{"n_kv_head": 6, "d_mlp": 3072, "norm": "layernorm", "norm_eps": 1e-06, "qk_norm": false, "tie_embeddings": false, "parallel_block": false, "optimizer": "muon_variant", "lr_mult_down": 2.0, "beta1": 0.9, "decay_fraction": 1.0, "seq_len": 1024, "steps": 3214}
Each number is 500 + 50 x the weight over its row's rms, rounded and kept within 0 to 999. Layers, rows and columns count from 0. Numbers have three digits each. The size before them is the row's rms in percent of the matrix's.

# up: layer 4 MLP up, 3072x768, rms 0.0242, rows 1974-2033, columns 48-95
# down: layer 4 MLP down (transposed), 3072x768, rms 0.0215, rows 1974-2033, columns 48-95
up1974 093:513556547609484578477453536473516495500440461445538509508463443572521471512497466477478597503504473488556419550570486599573467469561453464515607
down1974 095:525396476617550520489495425593444543524566524499495485430473506459462531432440515558415599495573433508644577508542487548414510488546496493562448
up1975 099:505555482543495534566491458493479446553556505571511513543423478512396528489457464495478435470630463531515510534546518574455472573578530502505473
down1975 101:572473460430500532432511487495606552569514532540485407556371544476490501506582514481564528430559395508415547528538504399409534537487410513565407
up1976 099:545456467422460561529503505518553538487485594533490512509490498454562478539548438636505546461452502529458525554461552586505501480456499509498478
down1976 102:449502497481484497375519478498556476511448501568522508575562512501432523493488528513493403490497502514420476524531501499593401466487535573587559
up1977 096:508527674533440519622560532423488576557432534564580529516443485452530394511490441533414527463482590430431572528520420521517534442549376536558532
down1977 115:476482542522478555562583452457516409464493500589503575509513547459431488536392436497450455487512499501475448542512482442432416500470565507584520
up1978 102:497562498467512554538464544452455472414476410455633529472523430506439464424514515501556474594539502401551498575511450488496547540625478550512552
down1978 102:524456552558610408472579540465449544527487460460416537476533451568555542407445552467462444610601471442436369521545449462442539477484588511503558
up1979 107:509470510435514506525599494434547514503519403500489549472494482473361507514564457486552481555449447454508520534451520508545415551567611523498577
down1979 106:496467580442463567506448521473389417491494601479470442490467492567486440411446534465464479479624510496493496401488512522505599512475375452460436
up1980 085:566577519580414450574484467470379531466581523449572458484485606495460515462454510432488520555578464477522512506401542496603452467616452554473476
down1980 084:591476582476527516566486491478551431538462391491556522377499450549523414483523501544497429516463497371525458425576449462433569489555487481540523
up1981 101:439496484493534451468581505506596554638540501434523528514469460589514510540489459464463541385497394549509373563482453514569568427540425477515458
down1981 099:501603498381502542407497461474477582552511401515490547438465506500505506504565492484432507437448532485451515458544421589552585578482546488567511
up1982 102:629548501522493564514451514541486522476484530487497445537473496539565476521402479470556474451533523545503491587541527516497509539505518484507540
down1982 104:449499471502510463539507544474500550576506506560457410521476462532491408429587424511430501427402607474470559421434548501543497513492456469412515
up1983 090:461574549493587500453420474511529533517461437471534481525598441507526556512455562524467459480479511527535566538544413480426464455401561458533509
down1983 087:577527541518569472437488536526598519479444435480486494505520600505489507597568587410478489553558446531554410485562629517509442441532497537533498
up1984 076:509558488353520512530452511525454419527441466505450423548404480454576573420509497584465445467503539439531475499545564566612468491496494529453424
down1984 084:545418503506527536483561387421369508565594568523508564477533512538490437491464515537440506500483484446481471459545537510487457430483417505476525
up1985 101:477432422544527413509531500457528458448596487423427538524434508554572445563498453537472512460450478471499537464554547534471486527419447443527579
down1985 093:484487558467431515536501543398488514480502463524555573450395518507475553474475418447473531529530478475431492553491480501532504573455533474462520
up1986 098:407488506494494510503510460478501482467418398478443471462526572542550491485446518474449453432556487579530499534554511538551471543463419480531537
down1986 098:452509523588541516531402454481546492513462524407489505469501415512519516505453514498568507532503585504499526535569518512529437474538447442488576
up1987 090:530435467485539471439521479430428549555570494415501565439411433518461514575553586541511479539483555545437502508484443514434481539472546492421460
down1987 092:602444424534562399502395530555545496523438499557512496567445537495503416498469565494586497429577526510412503449495508535473571385488526460475538
up1988 105:562504450573559486463549537536525571514509567557510467525628523536552473430482462450565545438480472547500490457476520474528447495457601508482523
down1988 102:491448528486526477501576525415532440503569540481464427405517438435583532467444543566474511527533479470439475515431487540518418606532664490446522
up1989 102:473549484525493409501529501530450488541413491428541539481514458467513444466456533513465496477552589470557447526427476603546438536533482456564586
down1989 099:411496500491496469500504487526465475456556532479367580554624516510570450444466465511491532443519538567537457549472424485549528503538431559551526
up1990 082:573479479408578545567523534545477523464466508539491482494527440459569479614457430473489544593478575467454573534522516501523550513538502472452558
down1990 088:478532474430495492473513462481469470487508468489533564493489428552504480475484509531462405527523500559469497432508379536609559472496505533471574
up1991 105:464442480444446441566529534499448444474586465446576529477536543451533483582552478557551490450550541511542511425598492478489518541514535440521553
down1991 102:448552516446527496495503417534471511484485559453447458516522515529569451481459555448438557421496451558457546413489544367398552369515512472501599
up1992 098:537481556439494476570506521493495535544529540614460586473521461490457435511500442535440531479596495466471473546526492561521548488457527543574499
down1992 098:453573475480558429397514508551570549499508480489440543544442508539451430428410585568472405565590583490433542576524465510501479458449471513517438
up1993 092:507460602444518538513486485517533493545527538520462471488394537511528483491528473514554442432479523550530575518482548431611501460465613519548456
down1993 093:535550519427523472505568496590607505427458545617434454578511553548475489492490566584504517560458483552515502364348506431504437487484554466640519
up1994 096:492539505534497539486503500508550506472500505482490559538426556495534446495545478453493485495482492534542582475529525571466501441559509443489457
down1994 097:528481438569540624569512569526496440491501541574501543515428496505484512457458478375482467559564429414512522483593514536431589516539546595483453
up1995 081:513448470549441453480542556532577470511564513438467447442450383596535516431485467480432457480547421526559538501500513422539476498504467526515398
down1995 079:498409488488512487546550473524404489417447476480474437446487509389488481487558520538485503472477477401478511512513446558435540487521481518506446
up1996 102:564488537532506508503509489546534424543417530519551552517505531540486555453646419512446503549533462488499387507455510522465517444545482434434542
down1996 100:619461595451511495489521514464440560499529462472374536520502516488478473491479479544519594461524464578528418471430423522527407578533480498506479
up1997 101:406541540524551432581461522535490553494514570627450502510553502455566499475450474547454522467513498567496560534437504511624580384514550455539522
down1997 105:527519557566441494518549508476475430463451454546513560476577554506500431500467584580457499502488448592492572472447525453510471556493482462592479
up1998 104:490496420570458540542552450456500575527506504466394571564537446500423520595439574463507407562505500420470546458427518541444588490520550466440538
down1998 101:472489531535570554479556462414534483514587484550561509521479464553478490529418504571588493476494461513466505414498449476562444460481580460492556
up1999 104:486427437565410497443534585489608583544535505485407485460383504471472380483475508561576484475504529514517500596569539457564498488407553454524513
down1999 103:521484495500422496483368509593462563508505527448485443507542484552571511490571510550411483498417500496569466533518447481374490532507529420479499
up2000 100:534446535472545566508492540511480504477532559555508463568506513450550461623514537499435448448572486531373550538461585492476480512482464517554410
down2000 100:416447507502424540614486562393403523445378510530505486443516613501537434469583568561518472483520519506405524592512523476476504510484491470505467
up2001 098:556514542506556385555465517462388572625499509579571451529559475343485533512560466583479485470579583465557556502527551498533503472527488482455559
down2001 109:492474497428447536483484488453587374567491462510544510457480600578420489534481523428456488533491476420552507526597459518453445531451465498478488
up2002 089:508599484557527453535422501505513550500500460594542508503535394509476513509538488397486610619411549474495536517443520478478566476515476468542531
down2002 092:377472461506481558508465496485478470518478454547497555499466524519477537445635481482518577662537458416501544566546569581535495443523546431540494
up2003 105:552512525587404529482417548588445486467537504521541389483507608540474476598488538479511452475453496445622447437519541523530502528448485639524518
down2003 102:556453563469548511435590481501417471585510527411439473527479520523563541435472520520556527532525498513517399419540498525620500524538513487442481
up2004 101:534461591489488588500455490495575534472554423502520462536605504562577473609512484518440452545530447484521499520542452536583531544531350383476622
down2004 100:543568486447473574517436533539465495505485498519448398474528474507480546539500450578570520463505579442441463611439495485517539506471519479489523
up2005 100:545465463523555485584580515533491486472592538519625476483499582600435524577552493523541504486552505603496518440384534475446524437482564413451602
down2005 104:551564447588509492467474521440483437523523550467404459470554504477477505488464433495454469525501508507485535508537633461533485493449590587536446
up2006 098:514483513505558423471542503527438477464553532463464465414549465546468459488508429541567474545575411619413437489516514492439598465500480418521438
down2006 098:517500450515424520537431431559575483503433516521458441424504430533552539540537543467443434601483468476432470489423577503513565415514599536504450
up2007 088:431448497497468411498418552521426523445427537463552413521533428557573442597547518503497514501473484455540437577455561569508451520519483503432617
down2007 092:446566524450538505498519444498454497473513572485509516523421488610524531538482530525564497566425477516531488455584443562518516508472483560544532
up2008 100:462500471508433582490582513398513548404534476463506475509578502494477620580495537455475560482416471380479445482498454562495496508485479534467514
down2008 103:513498449519439515498535502466533474520475478513438489543519414501421550596564448406495587463563463438488433415459474503552542502537492531390539
up2009 100:540533535412479500472557492491453542434597494472470490445573541508494570509576463485547540506485510419475489462538536525499439514512554445510572
down2009 100:492448531426544550548576529549468527500548571520448434571586572490506444459414551549521518582531559481538476595428493513550436483496449543490532
up2010 094:529529506377469503478482522468549544471561454449533408533459518610573512369475423432431437481509587491586548456441578427453467455416495456546537
down2010 091:538510632424467490486519516458467453517520410526487651581536541419496584451519470521426499510486504579492432506455588564507554539443472493457532
up2011 101:513461430459519448478451567460512558325388531560401541529574480485384470517558511529477525502440517506497585571435474469479452587440554507446430
down2011 099:470499501471589508508440516542482458460450557488518473498511526468510449486553438470469486526483498417605372547526437554544511564534553550458431
up2012 101:479491468435461549524494402473458528515496458517552481542484483604541473573456432466478553560495410513501432506425524528533467515456521404542517
down2012 100:534562518463450538572598492465497511535506497472463567509446561511612475438499519561510477512572439569469498451487543439487498431551515383461521
up2013 107:503506437515445506542505476467583584493449533467494518514480504475473531503576474430392560545481485590455552486439426487608497566451549555522535
down2013 105:572479580413428479564506435450472534463449616479522466456582438486559516534516497493533559496498469508453497442557423523568495609457586524516506
up2014 106:473520522545445561505518453510506461537610502535539539530587538426463508459532454466514448510467536547531575544467581617545423515465540571462470
down2014 110:423442471553536366494396424540532528452465451492422486451562457500586460549475438475424454518403486513450493527504528574610540435581496461561420
up2015 102:404445505520576522484503455557529509529552419522427461428586458525438496522472492536500497535497521482439471469535579452501385407478506408543546
down2015 103:453510539491480526455425477475506471481529579432513481546524497479454610481478513456491552541446518455453463560531550451540510457502476526549437
up2016 105:457523545438464472571475429472472548449558513506495527461451544467533481496465455541441482514490578460487478413473561404558521494490482496403536
down2016 103:516508495517540515454430504519472484524516535525400532496564509539486445524467450565535458461442479428433515527479437443394489490412526506430547
up2017 095:605356572560585515501452398507495573424543414385509565486571517470524552391444491407439501413501546504556568420538481518505501628449558568516483
down2017 100:522518596452498524440480481526442484519592481394593475561427537469504543502490503498540487546535567497447477595616556499524481497375550500519505
up2018 099:430499471478577448508474516467581502439546579528522461548569396509549505520440486439504515539530542475422596547408505467426506408551531562516461
down2018 096:381502624475468555552518458522477525475425535533557495486484440504637508514506556456372475564548486485462575515509473602451491461438461515478644
up2019 113:406552395604439494558456481530574436592617502557502570478521467540448452484490445543546484568480515485459453522541493543499436611450510495513488
down2019 108:460501482481475554498516501581516531464377549519479522410509446519631493490527516528462562575353459516506373547435509453544603500563535466522454
up2020 113:467504407544520490468525561456429520553542538468546516483519495582479488436495414529501526476433533357495506486540523526544526451456549564490502
down2020 112:466463469618473552283548476453493464464608557472474504414582503575525460491456387496586453463424492469478471472500598484565558566492557582470527
up2021 093:530489502490511513477489579455517490457447442563471466515485517537372502517565439528349467546451445481433455453483407403505500497575462493485511
down2021 095:435533397496419479529393542480495431503562506513431470476522581477437545491567518490472533488666485510395489411409497509584463549500514476524469
up2022 078:548353517438428504433340485538455609526422483508518467563462577489454522526510438438484514525585560491463439551560573458488557548564404582461515
down2022 081:408472516471479499600469415547425467505402524566562476551521505361539525442421478505433468434506601464604447399512560463462545424550476447529540
up2023 099:537494439563516529455514553524501465420632443543472560432559535486487543443502552593427431486397501527521505547462550437438567497468537580546507
down2023 104:407408413396537595479484580474449474473566415545548462402556565485565516498486518516524580487545458445451515439537549537593517434566384482524455
up2024 093:549468482525461430483527440452489495490524486401590553548461498480442503463509620478520480432495504493458476497515469515513589464462549484467515
down2024 091:491512512564476475539465496455538510557520490523517483504488520484476476445513529571478503475506552452493554498438478573473475540542542511497524
up2025 096:523452470448500564417516535552443472503481510437495423501517515470460450502621551490549461598449464618459448416537561437501442510517487464512469
down2025 100:572510464486521512507554439463484534522437409534512463438517548494568517537357489528499520485492455487532505532420469481517517527463487551513523
up2026 111:523440497458509506426533602554494490520579553575570467599542580540489452501545449520408545481494592544581537489381451498501523571511537468478550
down2026 115:422464549466496436519436559476561602552448470494511467502518447456496508413457498493402507405507523440509494545372469477510524560553477482503523
up2027 102:544435507440459494490490518533485590462512489484489438470582461472586475495457517467460477484520560457474501547395483502522547495469532415380499
down2027 101:472529497499515569494513503513553484544527438449465552572406497531535492419465409515429458562605519531479496502434431521433504428471514416553493
up2028 098:489557573435458420462449455476568520555566543541533502487516539636563532503493544502486538482506504650492547476508503527405468520491538515451501
down2028 103:434551542461471444578474450450461535466498611485438510449480429438508541399554596524463527560523479489523592596492498569553461508554497494519473
up2029 098:467450551479581417554522535467485521558563611576445518507537478453521403533422460527519564441595596591506502494403432487455537565404534368506496
down2029 094:438524518530537539536509511510506523463461528453492480437545539524549432505393503499501501437427504456497458525482448481614476527470446516512509
up2030 099:560518461511567462504461440538411478509497401516552505456505511463519486589490490474460432564425539512504541446472525566544508456418444471546406
down2030 105:485464483431493505500468481500491481458413537562519390584565502447544526465537486541554535440561511504557441488433476576421464550453497442482452
up2031 102:528486497543516403519535532491536515491530452512446602472572534477434484508503549476438528492534508391450568452524572493538496568463615486474569
down2031 096:475490589487504444478544482452380494514492549482523472478501571527475504523526485440437460573492471524510498429526611532375534496442562520566538
up2032 094:518474458488462551469588592455469461419547635515470593476448537538414456544432557508450449489668607511496554556553482567608498431491448505386527
down2032 096:492468554470481515465463557515501434582407494490479596558501493527512419541537460471417533455583525451562465414503491578554507443555570555542515
up2033 101:402521411374529550490422539522512606374504426537488535555507449597535536470465556526523517503534617528590546508529569496521506561417453444480520
down2033 098:543476476514455452540546532601511491401507457479560544534380473447553496514546526513527421529537560382554520492527478517548473521509543435443574